config.toml
positions = "rope"
rope_fraction = 1.0
optimizer = "soap_variant"
max_seq_len = 512
Each number is 128 + 32 x the weight over its row's rms, rounded and kept within 0 to 255. Layers, rows and columns count from 0. Numbers have three digits each. The size before them is the row's rms in percent of the matrix's.

# layer 5 MLP up, 704x256, rms 0.0928, rows 0-213, columns 0-63
105:133108072115143127123141101178063121136087141151139154145176085195149100166176185109124102116103163097147138134150139147158113123100121178091114113111123158047109153108100102132110167089128119
094:118076127190115117141131086094133110161151138157104131134116048111084075123111138121128111117149099080203178194144136073104112134105156129127139189055142106159120092117133111076157135163040135
099:180168123043090090061131063149131153113139140092127102114126149134157116123136115142161149123165138159144192154147098160149133122132072130103139160121113146132136125077125076150092190084134094
096:102122123086122148176112122130196126170086170138128119113087091119135134130118130083082152062089117130144161164139139162143122087103153123119103125137116162142090163131069145097139142152116106
101:120104145134082135131168091135090068104157166098178110068104120122111101162142101122118062120089142125163102127088141119196154076135115118135107073063151139085121181117183086213098182081111121
092:096179115097118154127107106145123133122127132086141060088110133179145099156176128096105190131152066191140156117131144141192070127178147141151091162096173116123160133096124113171185053126139170
099:154145178083208090153111195136160097136123137156142160114111087144114117087153145139099123156108175150124098157094133146139110131183128100136130147212121139070124121117141060115099116103124095
093:151164124115157116142119074134124148096142111108130188165147102175145166145160109166159155139116161156115183152120157214110144118114153153059125118150173129155117075107110180169087098158107106
100:079133134113100136053088138168141170137158131077097121107115158136151099105124125134163099049170159120161125083136099147120101134151049134109099144131137124153101096100139120107131101137179125
098:079066111145096109082115129169089058152154162115153125111083095074146109109127083099138130138128139151146174065081095100145141144176107155087168152138178108121099091052153163153093140160127080
105:098134098110157154099115180131133151179133162136126163140165122178168135109143106140050212141098087080127133101130115157141137124111097170139111102146169102101056087084174121121130122130181101
099:154183107076084084159073104171182151088160176135185202193091124119171159111144082117106123105108143109173113131126102118134080156170105171112115164131188136121118133135096168136114138071145106
096:118125152090136096064094061143086112169114139132169164130089137120138169089135106115088137088045104079146086109167156131131094166114167107087093156084152092133163163098076119172129120171147134
096:112130132119107140124097141123157171036133103095150064138122172135133141134110110114102162110152124132169131129086091163095129113154147081144096112163051182143086074129123114119087178174112089
095:094107109117148100168123067138130171091166074143143147101150127131144117110105116092157110151117149217091160126100153145131128124144161139168094200162131125125107150186177104107096083123105070
096:102102089106139112122153118166103131218130095126132152094084123047114135094108070129104146148110147173158142150105132174117148135159115155192108111122157085146117144109117171092159050153153157
099:127133071129064144124142131143064128132155132163101121115129119098122141107106107107132164165125120087149150066079093118147112099126131154131170160165161147114106132155196047137165123073156139
096:097176169074125144110124120133096046114137084172140077161146127122126139142104143100146155167126078128108154142102147123111121087129123142134156112090144101078152130121157081172161125133149134
095:164144175129129103136138144131142189133100132129190101102124155080114149184161128090109150152136173093154174091127128103083144104195143127135134163101112064192124214106110142176141165121150149
096:115123149140105170156175113111100158160079168164103138150188118133138098174143089119169108165140132147108165164183121113146124180083170115191142132133160074088153120142097124080098076148105168
088:093119152087130086076143090145151118148138173154085102119127141109134093121194069143168142162111138108139076105099139121152094233147038162168135092101132179084118134114100068144180163172148058
101:133151086098145153164163096132139154145104119120110071054092131112104128171107128123146102184209116125093119141135124063154136096088153096166139117167142131088137157108124112192155068106100137
105:134136173115106155085168073139173154120048113161109121171176090179069152134170155138148184084192123151172116122113121152138140126121125123096121178084148130152075082136137141116091104132170128
108:125130068112070092141155114071104077127141135114129150115107114171097195138111131147142134156173162167077137103117122175061131143079158119114188099168158148112125131134130159096104136118111122
108:143105100159115159170187171191137158153135110095121172121113122213079088151160184151146159115111143145156109098144119126163107181105113135166108176146097095105134097144101142086106116153154047
099:113115136152112173125138103146113145134138157151103128148144128104101115113086131113151112188113136138101121204097170133123146092127099155147112169158146068129154176142084057127120148107191131
096:112149064100113143137116127174140123115145103102107155158116166118095125124168104148140137144107137146078078160166132131066144141155101143132144130067101166136073160141107106118146113075154175
096:062098119155133120175161125125165146088146115115144125094090116094160149196109110168167138154146035109101143144082114105099139138171175146081093084084112117146127129131140109101125122101135151
097:146100039111090191125104129161165172133062139088142096114112119162139163105095145073110136151161091129114154055031133168116159084085108151129120111078166104126154148134114093137119172128165125
091:153068096131196117120154187131146148138133118136088184130087164091132149152109115164067045116138160154071128143127108144152101190093162097128108154147189103091149118118116083124154089074074095
096:131130092200072175107130148141096122153185080147149099096109094154069125174143129145142113090094183116106104178191154142135115118147120134066160113100137151152090177134094148122169140169129143
103:161069127203108130084152067129166134123113082148130111118149082111100144164153143192195127111053149188140052146166149144102077128140129121164126134119137124101114104121164127064220071161144156
108:070098128124117147113104169159153115069127130110150125069121109073117095106121128105146139142119158200129129114093094124137145089137126166149101136092151127136091164073079063122124131194128134
092:082108120100146194117140099120120125125126153137083095149073150100105121115136080116126091149143120114090187088150107152119100148114173124108153118079149133131120145081105165119106166149181147
107:101093168099105108162083134156120114125124081104120130133160137148127130102154049097141163166153076118119147099099122118164168170119146079074132136121122119153089178145117116125142148159176125
093:109143053096168114181152080086207160120084120158078105114131104123168071108068106137150066165135111166177154173125109139042165113108107113166111171069196156108090108141089089100152117135113194
094:148068154205122139155128131136096088108155094159073093143085190136131120129069134153093107143081131102119140154120150166127106079140134174142067112121135155129103116153203069149104146080149155
111:093156071066143110131112132117128174102118130076144116095116144124099108153160140103120180233106108157066107174102199152112145163095105107133168141152133137184093155098190161150137208181097085
098:133125123079139080168164105161100131113127097126051133158145156092113159134152139134196124143189122180090122153089127126140071130080115112094145176166130127115170117104110140152140154150151108
104:137132129084121134135139159172149150158114156098146054106163110141109080110080132142086104136144105208093145103154147173134106103169078160097137150113164163163128124073149161089199129139092102
093:138132091102107098142207162166159115065143134166136105163152103138128133122105186128105088094134071082155191143088114149127106115098148070115123148174130101161140119084098096128170105116125190
096:109077113170112097157111085120107132137163104113124079160134155106080117124145128150050148106135143071137159107126103194135099131139156092108098121174112161147114052127135102167160127128150160
102:107097091152132110100085134121129112115103107167100092145197149135087135123042162082153091115132168119167168146168143124126125088115137090096144155128064148147068091144140106117126178096075164
093:135101099144111227117175091111075121128131107134130103128176203105147203107125131140185152125102124125085120143085104163071127125129167079105159118111119093087111103090061139142120126122116147
103:146192145146113074128100147081099099144176144143141090118147176120103142075142132144111104116157113117101117168064142118153121126146157115166106138163162140130126117075061111162121080118087214
101:142109148170134136115143122188123109131104122156155143175160095103143087109128158160122128108192142110132090146135151183105113169114158161080156149084060090133096201089074208167083123145105122
090:102075131136118163137149132104150142110083072133136146152140113150065170124150178197149171109125106167079123105116107133064164147133146093097150119084127147153114157073129112129182107112136111
105:143164135091143077143095118110115149161138109106074124103055138121148161107186127142131112130109151141166130151111121065123112141159140101064126085115095142164116121116165111133111096132132165
099:139092119052102152154079092120108128060090172120118084138106151164148142073152046151089106127109123104096134093139143142096162135208083158117130134069158118169047077107165125138144142145098160
102:116126092118150143166161176122127143099119129114173097125179110113098084131142102156123074118132053125095142110144107164133130056123120163177144140171124162158146085076110103043158095133153115
108:111144131111148065131186116103096121226199078089114111158126098142114105187129109115136109171148103136171105144117092102160128124129075095147093118127108156123114115147154168135088144136165121
103:112100139192148152136176144105098121171097167186144107084119145146114146129102084126117163157131103081134161142101126109097155105133123155154142105086180086099090127137131199099129169107134220
106:062119154127182150182174131120063137086144085186122126036070178108080139183143140112144161063135119116160167189149143102168113143059116108145186143194126112082100137118135146150144152082076169
101:142140082121166162152159122165092107154100162127108145088154089098115170118150129154126103136074152114128178096110056146203089091112108114090118196062124139128094210119140142152039132094063174
113:106136104103153119112122156122121169136220095143131160082134243151200111112078074140167118138082173161133107085133095094152116089113143114119162119108156148172134161094136129105182111173171146
112:180151138089079096143103126135133084158143159107134122120110120069092153102149120069097127122061124113128125181092167154108153118126142107110077148138115101184153105174129055150128140121148179
094:111120133108118148086134161138127143155155127125140128152131112095200122172083140095173125118166173146138130175109135113127069074140137131100121122153093132101079136127110128098132145151088136
108:073161113117120120172175144087176130170162101095147133172135088071178123101113171171068119149126158159062121103129133161128154134090075163096141100152182086099119150121113129104157133191049123
105:081134082159109045063124093076142068137100107118148157085165112157140120147105092129105123137075139130064177117112141108083144116115107051204115145140081122061083103119155100192085137128175155
092:155076138065072122143101079127172123136174115116119146129052111120145104151166133104154184096145091086155120166093172113101128046147090207117122093142109133084161086179189211127170176138115130
092:111142140083111152125111188101170114063133151050165117204130119161114138121134048115087163097113113171128100166087165147178033066068122082145144156156118117093168103096104139108083174102166137
109:105098121138193169103178107137176169127063143110112126122127168123180084066146114104160142140120160162142064107089115154146110077128147035127138163077119109145097153193138112071136061152086083
098:122087171172146131119163170119121123125161161160118105105061116133087123098137178162114147138181132172100129139125077145121129087147108155144177206095085066097135195112161069180123098161146157
121:136124198096137162109079162091136131117093180173181133160077106132081165143142154132117172158118092116109120089114138170091143137078103125116099155130125114106129080144182108106181071083105131
103:126112182174138149150187179145076130120082188093107161116096103108161127114212152119131131137127130143142135100106128116150146130076066138105160072150089185117159133090122081078102145141147182
090:176149119138136038120104121185164105144173128134051158092082152105154102140164146126136096094107161111087134143159089132146134074116102097070109079109137160150084120141078103131098159155138085
101:140122151142111163091137100124131194100146099119127165117173165161120167153147115154217128183140135123075130135137117127176116133099107161099219156144115118089165191157147072173090149110093156
102:172121077123137172103139087111057168134156091105181130152153155124098124107134133147111198133142136187114101106147109132118170166126098086111111129099172121124154116132194124119138175085156070
095:113128125131159149151151120147124111135110117110136181126119140132151100046135138136159180134125186149124121087064130134161081162094133123159111142187136147111079154147124093106105137102135090
090:100083146126127094178113100124098082132128080152122098177137174156150177148120155144139138148114104134148170172161153149120096154128153101150153157053149111135123105164110188142139105115122063
100:145105107159152154189141121117160164123126159162098152110108104077119092097133104163126089121158196135101162140090095080044101137093173182193156175195140167147123120134098132080122151117109181
110:131124068128119101171167071150154116100123150194080167082126163107135188081149159155121249136164142113138110066166173120155127155111137160158149140141114097051184179125095086139126170108122145
112:111128195138092118135139031151111163156139129145114115104148065137076099160144097155057101094125122123061100113148126159126137124178117094048157151098083134165096117133129068114158135137177134
107:164097099141134115072175182115128095080146111047096080085152099145178139095150120105104160091139167171100146183119149143107098103191079116020130201114089184129096090089163142153105125168164137
101:138101151140125087136119163109143113097091130100044129071119145185160148093097138193169093147103160167136089134149127126108055088116128104159142134102086085145126076134099092104116134112092130
086:119109084101126120081179164076148093087171105122119081092129124136132092161112134114125111109182088148121072115162164061126162124152118077130104139170151102112086125185120052166135146130142119
096:075139058216113085055062150152130145135155127132125152133135104121170106148161133110160151146111077133145140180128153124201151090127162165157081078117109118122118160161155142107161107103119143
096:140093156147142135172077117130095165095132084139105159181102099061061153187136086157161138125137086135121138191110152134112133101130140109090108077197166091210097153149121112121127142105055099
094:110149140069123192111209167076139128142039125129167191155100098116073167128143137125132183120126180122146146080046127189086157076101215112129109106125192125100133138136146087168157121126168175
095:160154115172173089158135194140124137182133163090152149166175125093141177177125104147129110178112135138074176182158106102112127147051157111161137095135091148113143123093137152138188140104129138
095:131155134132097122131118130106101110104135145105136159137152135096150142070164121176116117190101118121102063082160106118111123110049088158117141090191146109125151154094095165118117153178183129
101:170079109102150164104072137105109096143143189144160160091140190149172148072172113167119059104085123042159122109177075149152100140112088115125119140112112122111105098162136130148135129110135109
098:108168152104107115136070145123120146137107106171116124079106098123108109094135115124166094119147106104159120111085084081129170089142132080113090128155131151129156099130138152147166095102152146
101:130139108174123116090106123161117145173085136127130190155136197109102117161149165097097096137177163178093108117127178164164108117157128074117121108114183170176108095081140177163139116074079139
097:120110146146128123200123148161115127142132100150124125142142120112123068095108147169124093126134080116118149091167119085159083122103113101128106080150182178071162116109118130114147152110164126
102:132063172139152188166108163134090075086128120105117101068102135073130150164120138108107199104130186121133061128124102114092135131121104096161194103108096147112177173087132117125154120147131158
101:136120123125062073101126161140125074127145203123079120144160105095147111160153103168137083050104153151118084133119174122162164221128157168156125061117154113090138136120176147091070113115110063
111:151135126108179108102130145142125144106109090176120111184160175157150110157137176103138152123115123191166091116156136077109121120087161159140164121165097111165170126096142091144123153038207157
103:071097160136163143131185186102096089101175163135148097141086077115104093079180134130106146120100172084103148147100109111186107125168105096155127116147068120148119137086184119131128142101102106
106:201173161140138129105168157102132159132086116155140121193091094102132195137116113074042217123139143132139140184203097148147149089128193142083135077126120154106192121153151165168146141148154166
102:098122067062112118160071117112164119148122131128101170117154143091155102086124171066128128092120082126187122160170119117135144134127130154104140190074083097155149091129168107099133118099070072
102:068146147109154156117166103119080122108116151138117171087080169094137088132107121055150110123157133124087119132123124138118147113174136080144188131154106123121161202119162088124100062125196139
096:101117075115146138102130171122104090109163144180103121066100113130132156122162092134099183097129127146074094131094126133099088136117114137128116102116122092154147144097215163149154094104058138
094:165203154131127115152111116107086177170177148129135116144107108199085170102120149093105108162137172098090103111115110050169178169116126089176095108110160176128081105130154112109069133118179139
097:096208178114168145180131158122098134098198116142141070092163173104114151128130141107167126145135059113166107107144112073145135139136136053130149110147061180125131115135108153175087122168060093
094:132120119116093176074147141161101065091052139076069122099094134126084151149134116138080129115177138128132144082137133132089145167162190148104152123067183114167095103118145144170165138105132132
108:114129103192107132127074130095049133113132159081142134160115123160153118193122094124137154148122082130113159155129142123180114173170119086083046139125110123142121069096082141152161140132136102
099:179105167104125140086079088115190141143153122129118109156111103109142114181133098134088108138187101090095088146106138125152091143092146078116145110130142065187136079119073126192123202207090132
109:133151117153200087143185121169120153119173050180151112135162095141120142102097157100147079129133115168164117087139149105198152137204121110108114193157175186115109075138135147132179141096173098
108:106146110143146122204134156126111119098119126115101155094199113071078122091148117117115136135039131151128133145086089075091129116165159119165152149146130162076179139109127187098093185100112154
102:127137097129101157117102035129166167099055109165178106111163167157147077098176136117052167156101140090142169143162126146071120114145151205141076109119095162103104110058084125148103093179179145
111:157096106119172123168190159115130082126168105122117133121137082096085139133111193126085064099141062184081127161137153199068146093115144127116137109132118058217118141185106136111168117132127193
102:122109067181038151056100149138109204129075149169113135161109186126130144129161136128095146139097124160144108113171160127111167199143149131186145111131094172137124079133132103142088083185156117
111:174193103213163105151142096092105063179155164063132169110163140107152156060135118118146080138144131121213143074162111145167100071102100167138115104151138112108098121097150175136182137130134103
102:157127098096168101159115144105120171164113050183115112114146094140086180169064073132077149138137130172089065144141164156129151080122107131111104138152169123146143128140146143136160080087047152
104:105146118136154148106155151150127125125149153041121132155114194142153200157143162079170095148109165113117089138101089141245078100102153117136159138157088102091170173161107151147111175188106124
097:099137131150142102134014116116172111096108146129078125082107142078140119174073112139097151158107103120197175104150123147103099152139174106128095132157101070106135122108189114090123144096128185
099:169144132152132142125124103074130102113134171121122087063115160165121147091075100114167155181113113133158124158120156153132143152148167163099124131157087046137159136134165098068148085149141150
096:113092139099151125158137138126181195137089134164134165115109151142081156077114085184130092156129119200153091131177138117145067128114137188066083068056157117155138121145151134136101124092137123
097:174146061104146111106122128143143072116096113223167093148107145069193188128158106088136115127172136107147095140109093131176099148166121130088135141153135203133113174076112142066180116154126076
102:149132160114106121089186117116091153083044146140102072103103114137092165167163111139194139132148101080150135150063168132109140145168029120125093034125149170127173112064138112114125110098119126
086:129049085087123112167114122128174119181167151099132133142096111069163089106085137079086123144082133091131060148145130092121183145111105145155092123090066147137102087042126162073171137158157144
097:127141142141160136127123155119170167170141099191130103135151190154115086166132154147123171116089138165147173056121127099172083102135130069118089207184121117151122119117116070159118121079096107
089:161126191083125120151128123118161151188139171111143107146150131093115069108123126109161100115159132106154168148200105110156165168159163122094153126046133124050117175142093166128134100117180106
112:089155083096137166187153147115182098134158140086140193163095175107165104137105171105082149110182125130093168093100145081112147127118109134121161125138129125097135132020196205145115096146149126
102:186130137098149147115135112113132153133091076182111127181173138105058125114135175141076115106168139135137104133118151091141120082067115125115058127124144079120123087117099162132133111086075140
094:142156160120165096131149102142111123149125120163176171087141143128142153162169097156133094076122171131083141178141133102132087129166135146015100142106108124126200175089120137173145128103160126
102:134048083062093134132170087150110115175108101096110104134112092102103148116123181154147124151146197128096116055109134189134137091110122166165099121119129085102119093167116125107131135069108154
094:176160156072098130121148139113139149135157106149174127114120142179137148126161125147131113097126098132159109078146119129132145228078182156147142167099075137160176127132152074121151048099108205
105:170177078151121161104085149078214112119103118116117156155113114093061136140101173143152145083103161102161105104137126163137153147167091130120097151145126111109155073126112131141116140152083174
091:159053086121133157098121116150053107126104172080081083099159159101119088107129142147173139113155140095122097103126076117131171140123157104090188110127171128127131180088150133109184164133175069
102:088130088064130125152149130159162155120091124160108142141124168123126153101070140136147072155174194183140148151076139172162079105138126161090134185165152112143142103115104088147132099141067113
100:134093145183146116173120162142126083145185080177135118149156193114103106186151112163094113125092111143070115133107032089127161139124135142163091111125140153181095120119106115108129146115092105
101:078130096143070141133079163132094123131127149137152128118138159067084110160104074097158172093110079070074158138127083107130137081068177113149121077192138143125096184133115154134099139130116110
100:093162135156190119122134085100110113137172126155079086086113174167082117124166123138082094150117110170131102110129137172102142127146061116133114113116136104119197174090091150078123127116115078
093:140112160178118104131070113126150088119120140181088108126125136102089221137126105137111141167086122145167127131148109113129108116131165141128117106107162139107175137169165151191102162165081095
094:152160176120161135164191194175168144133216135142111150107108071174104061114169084148118122124168159152109124144173091141113146122083161149136172138173107125092159128150119120107136103109179112
103:066076146118151155130093104123145119134160121106091119119143093167115097164139198141077143082071130154138132113077167131130121089099145063156115117161131136074076156151136133099114180145085136
100:152202138127061130110119110090121092155108090121154135084205152088129125161128172143119081122147073140159151147138140032137120184140133148106092130128146123133132114117112089181106080157105076
106:111175139142110209088153204140152183154050181158101123126136095154118105113117110092117172136090131169114122093137130163186111121079054111173106128139116189136138143110106149102115158134110102
103:116121106126060100160093108104176129126139120123064101148100129128108063108130161139090143125129121140193172138214150143153105099079141141130166118114165046128116133130165104152123156142089162
092:144097106087134128110131114123143105111142167169186142189163105129108136111140161138102113174133079106140122113148106124084075083093121188163185099120168168109182195122100116133135135141133152
110:134123124085104126097101077084087099158137081166173131139113100109100137096155048129129148117109097148118169112078173164162139133154168170091078151080177118134155183155118148121098095155170107
103:103128152164129154128135145098147148124067134173102161178114180147104115157156187158100137154150093118107126089170117166151139087108084096164131169136102110102103100178138167124152149111143188
099:161146159141114150092147112179131089138172080081178106190117069161135178140141172146156169131124118229146141139151140147148112127138132146140124137127103099153144110065130098154202155115195134
100:182141141131154121128083117147132169122079143174102081113134136164144151114089139051081124075170135161203096123119151145169084129161140115034118158143134110180112144149130116172139145084074106
101:123142098140121142143138129120114120140104147125106161098106203109122164082138157191143110185108097128116125212083120153105173083124143170166140090103104104111159133202125079133081151149130112
109:110186147147089084141120097155124114133075112156151136157127124099123107138096133191043102153100151069112079068088170114134070149088092132058139102089115157130174186139139120181182147160091098
095:151193160166158137150136145111135089166139126122142130184159159114158113124100144180197042118155151144132158150153114142127146143140158129162110180149071095089171108121104095072140096128122044
097:183062107168089151105164092132111121168111116118115155129127124108119104112159091176159147109119170104103127064138168148142119127138114093145114139083092088143159141118141104123146216143119085
109:078157131086156127093193194178129182149090128127124137161144102083170091161107126129077159120154096168087157128080148066139137035177164171086094096127134113165099109128127139095171139124121112
102:164146164104134116156118132123182115091100136094122102162136126148139120153078195189125104101192127092151147152099139166107113093173071108076164166133131155185134102115107128137145096102080174
097:161115099042139164124097094125118026182129105172124111116184082110118104089125128093192176100168112141093175157140166186107147190156163130116134167114115084081161124123110135151133123122134114
099:143140157124125151177118132098123131193075146142154127146128211085110109152094130176111136110136138146115144168163055086144151132124154166104146144155136171114127128122124167065036147105200117
098:148122073019132088114106131123094124197154083121106131066131125073086131082097182108126164128168135098139109104136162123117119142123153141162125091125101175177105131112140119131137103119130118
102:160130102057135117111147118130100125131156121156125073142131132096091091133067108160164119137159168084138119063148090184132143101138127165159118115141154089103194141155098161139166124110149126
099:137142176109098146092152149174149146112124116069110190138114103103141153153137125107175110104127140170128122073151184126125070124092122136149062082153134205122078146137119152063147049108154131
094:143153150100124162195072064056120157113172101142113129110145092074150128110103166128131082172185209180191098096101082134078165085136113179118144148069117105153095120176146130165115097140040117
103:127085129120098156122132150097147078091125120122141164163123151140104116138127093111090121115158098097121178155081105141147113195108197145142139145147119081109146196151117083112101121129085120
096:081163154109145109121146140123117112086120199175152112149141167138141133123111179105143155130158108133187128156133154119136105083200137110124126105149140166119125138127136138123063144088113064
103:080056101102146148118054117082172119127140097095118117129156122137145152116124110119079143122178097149140131073159137101160140138133067116158150133125122112119115157104124086152164151162168080
110:145108126094073169145153150149157091131111122142080117101125135086108122109114167165118088135097120151149102137119156164129173166147130137112157153113071130146152081137167178180149088139129139
092:126163143126110124134137098067078078118113098134089106075095086179219079155129089125101107164182104152132114110097172114147119172154085161114121121072118171101146209118129108141161102123173083
104:149097119104147135128106091139070110081155129135128147121112176117118100157102114136090155175110177182160123146112113065124124165086152138125129155104117107069174194097100154129137161096148147
105:146134123151119163120123093135078145108108110132169104063116178157098155113070155101116127040135135162126085120187173093033165123138146072157177158141146067133126077087158093138129149133092155
104:125141126076099102131097168174118102084119109099126070099122132097141218178116122094157135126085096105116158109076152121145144153130091107152169126120138146142215104054145070165116213078112105
097:129092126104140128105191133073117127072160097151123169120114105142112102133183121140178118114165127164182154122063130103116113111142072151119142090125093065171074097091103115105138107118117129
098:138166144114099129164199131106122188131127124196120100119115173195083112144102136103147091136225158098106098138197093176163151096088091096117142175105150132128134112150142081169179156080122187
103:104128114108129105156125143163164111096125134122092118125130173128111134111155167093147167177128171114114137102120148195159104123167094121050149114100156158124108085056168100183110101129148141
103:104116071112091130117104132090118173165104170120139115125143168131146134153077183058141162106147106094123082157148105120185168154106126117083126117153085125078130168093134166098094116101076103
096:082102104131099165132088156127168185096109130101138087116123135137101098123160112181141120180107156090150140101114117131068141083126107203065123136165124135133113029107140212073116109131192109
094:101139136101127177162120157137186153138157111143162179178128147137138124190173124124146116132089140101175145100145148151167109103102134146110093146130120141130255088127149178087119131175163107
113:146185153156106071137097073173040133167131088077153071152139146147131109151147188130198158106148122128124141153155142121087197123089166109163124099115143161118127142078142131130111084109174151
099:084153112136132117087179173096143113080149178102064093132126136179110148085092145203109169123076116117127133092071101117136136140181123145098162155137110128130141129184098106113144100138117097
107:184083140165132159158060157116146061201039145117080109143116092126129136152127139178171091155186115134115145104056141175119156108142153134159064142114156144127120132096145084139177109119114142
097:192140169137121203117091160146112175108182123138109096099110122120134161085104133111076123130177146140113120114155109090126144131098131100138082158184107118142072098097132065146180099096093156
105:083150085088109126175131108139137190082103114080168194134209142126087078152141135134101077137100140155188144115107135107038136127095108171132157125079131171154128119113121192121070150095079143
097:110152128125102082103116160159114108142094172122158096148183125010089144136128115134140189114125166132141098168132106113139133122125166136134125184113091087182156097142156123165146091146092108
108:147170115170167119188145125058113131105151160147156180108110103138167130167123107115129132121108118152074212107132067143130106086139123115188140089124117142117122155123096150128077171135137170
104:142132102156085138143144139084121132115160116099077119166114164124086138092088133086168094148130128077122088148106125130145161146143157118155146085123098103159084082128172130115105127164087121
101:140141139125072163123154109120131108127157052122047160183073137120087135153183147089151135182157083120144122195193136094192088120108091122133162038118106110067126129133178103127152080112194119
107:072147137175183171107133160083121132119139108160117114132176137087187144114077148139169150102134155108099135123083120129079132153145105080160050060080192124149171141103171132117162098185171147
100:125133102152136160137148123177083154134133123099055085163142178175132124212201151127178092138136046165135144153127107082152125045164176112116109124144175155091116190143120120142145095174112087
092:135169140124096126115152117149127146088090075159130144119216146157173114130149150121171185159122113127085087148106120093198109096102087121144161119123146198118122177111080090094102102115120123
102:193170162128149099150147160124141142135132144191138031128154122132153186058145137131192151092126131116121141110095062148132082119141067153139123109182118134108136113156065081181119120118147153
110:150197201077078143143083128087150168119145103103140117088114068078151163129168190150112123066169125101136067157147073183134137121077126125136179121141084175082140115109159107190178128165163129
087:075146147111157069195133144140134168113173106126135192112140098086141106098109146082086127154141087133120095088170104106132088032108141138109149106186136173110123175175125151122126105094133156
097:126142129125138118160167137145148144117134129141120138173099062193122134135168079117090132106137144108071083075105108093186108058158092154175046143171127124148160138125161144192124110094152127
102:088109137103123140077117123124069113075131119103168189112121118108131135178090125131098168097159166099154102124155088080118064100131062125134100133110154117124133160087107085130175142118147178
105:134128162124144114101108134128202157126159076095112106169113167109136183202111162119186116117098110059118147081148145074138118159097149103149108140167147138085180142109155061143105103086115123
098:107112204105213164137160129099110130100071097122146086102185173142130179128119131123184106164109147114174164110140172151158144084146099106148117143077159098103087148095162134157100065161135110
092:104089119097089059114116135169119131178121113045108081116103113119099118149111102135110135156150090127111117146089127147105136134150068131125104087076104191122101122155150099127097163119147092
097:029129121101123132120162108122096123089185163096122136111161129115133088113146113138163177133109150118155107146102177129178123133092126116088154162085142187139112170144103151081177145159085106
105:139138113091144132190122145134137174105110112128108177105111089088194128155068111139151102111138129126122182100130175168109146106110148162104114117131159138152158201051191114053149151086098156
100:120095084060191117113103183043134118121129110119096146106097148149159170126153144143115117110126092143099142120114128110132185135143148107171089112150133118132079153115186089122166084122075209
098:140154134135140087165098179086164167133135164133067191088118080126125144097132137202152201139139150104211093126093116180080135080112065161140082065097174125141092121180181116133147146138129202
092:085092215143142149135136125137172132149129133129108120117121075130131073136195139143141168134159121089105095141146161139133174110104104125094077104073116137126130137153141097150142120165149089
101:068151107168139132039061131097136129113135157147111139108102133111196122097126081146109179061195165141094130100084136126119142138117118093095132125132145148123133178082141083097097159061096142
107:111188148084126140108156125099175154103153129168121131133101068144183141175116143126189124105139141141097100082147140110169095068114129098077188088046117144156145160084101130159146114110107143
098:167136129075122126166081097157153133115036101106164139135080101121153175147112129130067151079148085123131186100130066144117163162188160142154149144128128122143154121122104069115162053095073127
097:156129132165082095133136126112123155164122144176118116115136134144165088130164158225142113128182091142153189157163110146170095151140100151167087107145082103111099119148151087132119155097172091
098:086118089113126118116152094132172106103125101128154146111121091064140121078154160093151176136122184183141128111105073110176125124185184118085111191089156085118182119148111140038123114147123094
105:152157161083157067107163096129103070158115170137136172079161086130139109104175143079164143055144120099134171127139180075124116185126161126130114069079138151139129113124121098183082103109109117
111:153178135097114147111117125087173117112113114152152131106127131135105161126125164104133135116062128111160163065131073091087175091174136143097112179117137108109146213065163121118130125102108091
100:097093117061120156099141090140098084123103106117179156127113111125095081183184090088165107150104085098168134082105082085089130112103096084149106133127172126116073090115104202134104173176133121
106:147055164156135158127120184080081077086156125117134096101044143155156103089116111078094088164217112150198118140112156086147129074155112155153083085132135044137158087116146038210132187107134109
094:159050188184171142129172071152155104146137135069205119134132109142121083136173139090129118131145138112092149118118122082145131183133108094128167190118148127188075106198109130155087169141145130
095:092149112186094092093124077140078134139079098126120206152119072109108103178123059167149137149111160097105079138154162143154152097075101179134134155166127132091126154147149089112158156146144098
094:142161074061113171146143165102081157028153104135155138156093122132136141138114145171159140123134112144070111099119145114144075134114111167121140128154112118211085022132128118136118174150074176
095:103120101179132126149128084107154079145086105152033149102166120160130069157064078088137132093117070092134186159159133180151059084184118061065091170104164190065082137087122124097141146144116196
101:169124158124159120132107109120165148167131098157091151116163108114135103191162154130103133111173121073170142111052146111169121068095194136127078149146154146081109143103095116126130122080104118
096:099129144133143154133077162143120211108110081130140122115121185176106152097165204143143139143128163075154078181156100157125067111137170161109162123158108181151113109116106172135094158150112166
098:117117130141115165056081124103171076118067140106158131098084141143150113154159121108169136176142119150139133119153140100099061114114165135130158136071137100112127140159124053192117132145111134
102:117107109090103166162141089161185131139161092101136099101095170096142083110119124108111078150052087117104178107104105111128139128142143168162199124116099149118137129139133141109107092122120088
097:107158160157099147142113093111161088108105093151173111138086092111178138098161192059120085086131138102158079099149120132100153140113122152154177128116124179079164152155120067124102093090126123
094:145106109151114104122091113114122108171174151159101100144153138135106148138105090153126109090156184201122151147163162119071107061116121100123095145148152168165110080116147155171105155083187152
105:131141172141067172124135143143108102157133140156155128155150096134118128130232123181072171107099123126130159176163109125091192138132196141140094106155147203126170112150140105186132182162118074
102:083111098087146137098114088108128095130099113119109133203059097148121141138156138088129155123137070101110201127143075165147136137145129163113152094146133106184116160108125100072064129096104143
099:132156090119098138127124086118140092170070141113109101145092225107144156063115088158148114175142151150160107140126110091086187187120128125138155207101168117166153144148122115161125137199103092
099:144129129075105097120129103051137066122146169139087138111111116124151123154169146135101121193129144102180135163190111133118108137116154108137133181149093068117109147174143120158110128112105144
085:124167152118129204127160161133110161137102130151131161158151150159131136165120126138023129117148122148150132182114156142170187089135103108099120157124136115140122090128053136178164140168218166
097:082166113098109118096111130119150122144125167113091107114164101115185120092157142091198112147142092171138111165090152093101111132141185113123110135127133137158107134168160098112110140098109166
092:194056150125139094112156132089086141113091168136075165128130128139110091071164138162115118094109139148173123040117175076191162122069155174188117141110085099159095118156127129202154076096105112
098:054110147071131107146129072149194085138127117107121082160109095117167178115127082120095153143110164106111104138148195120132101066062108156141090140083141229115120153052096177105106122034134096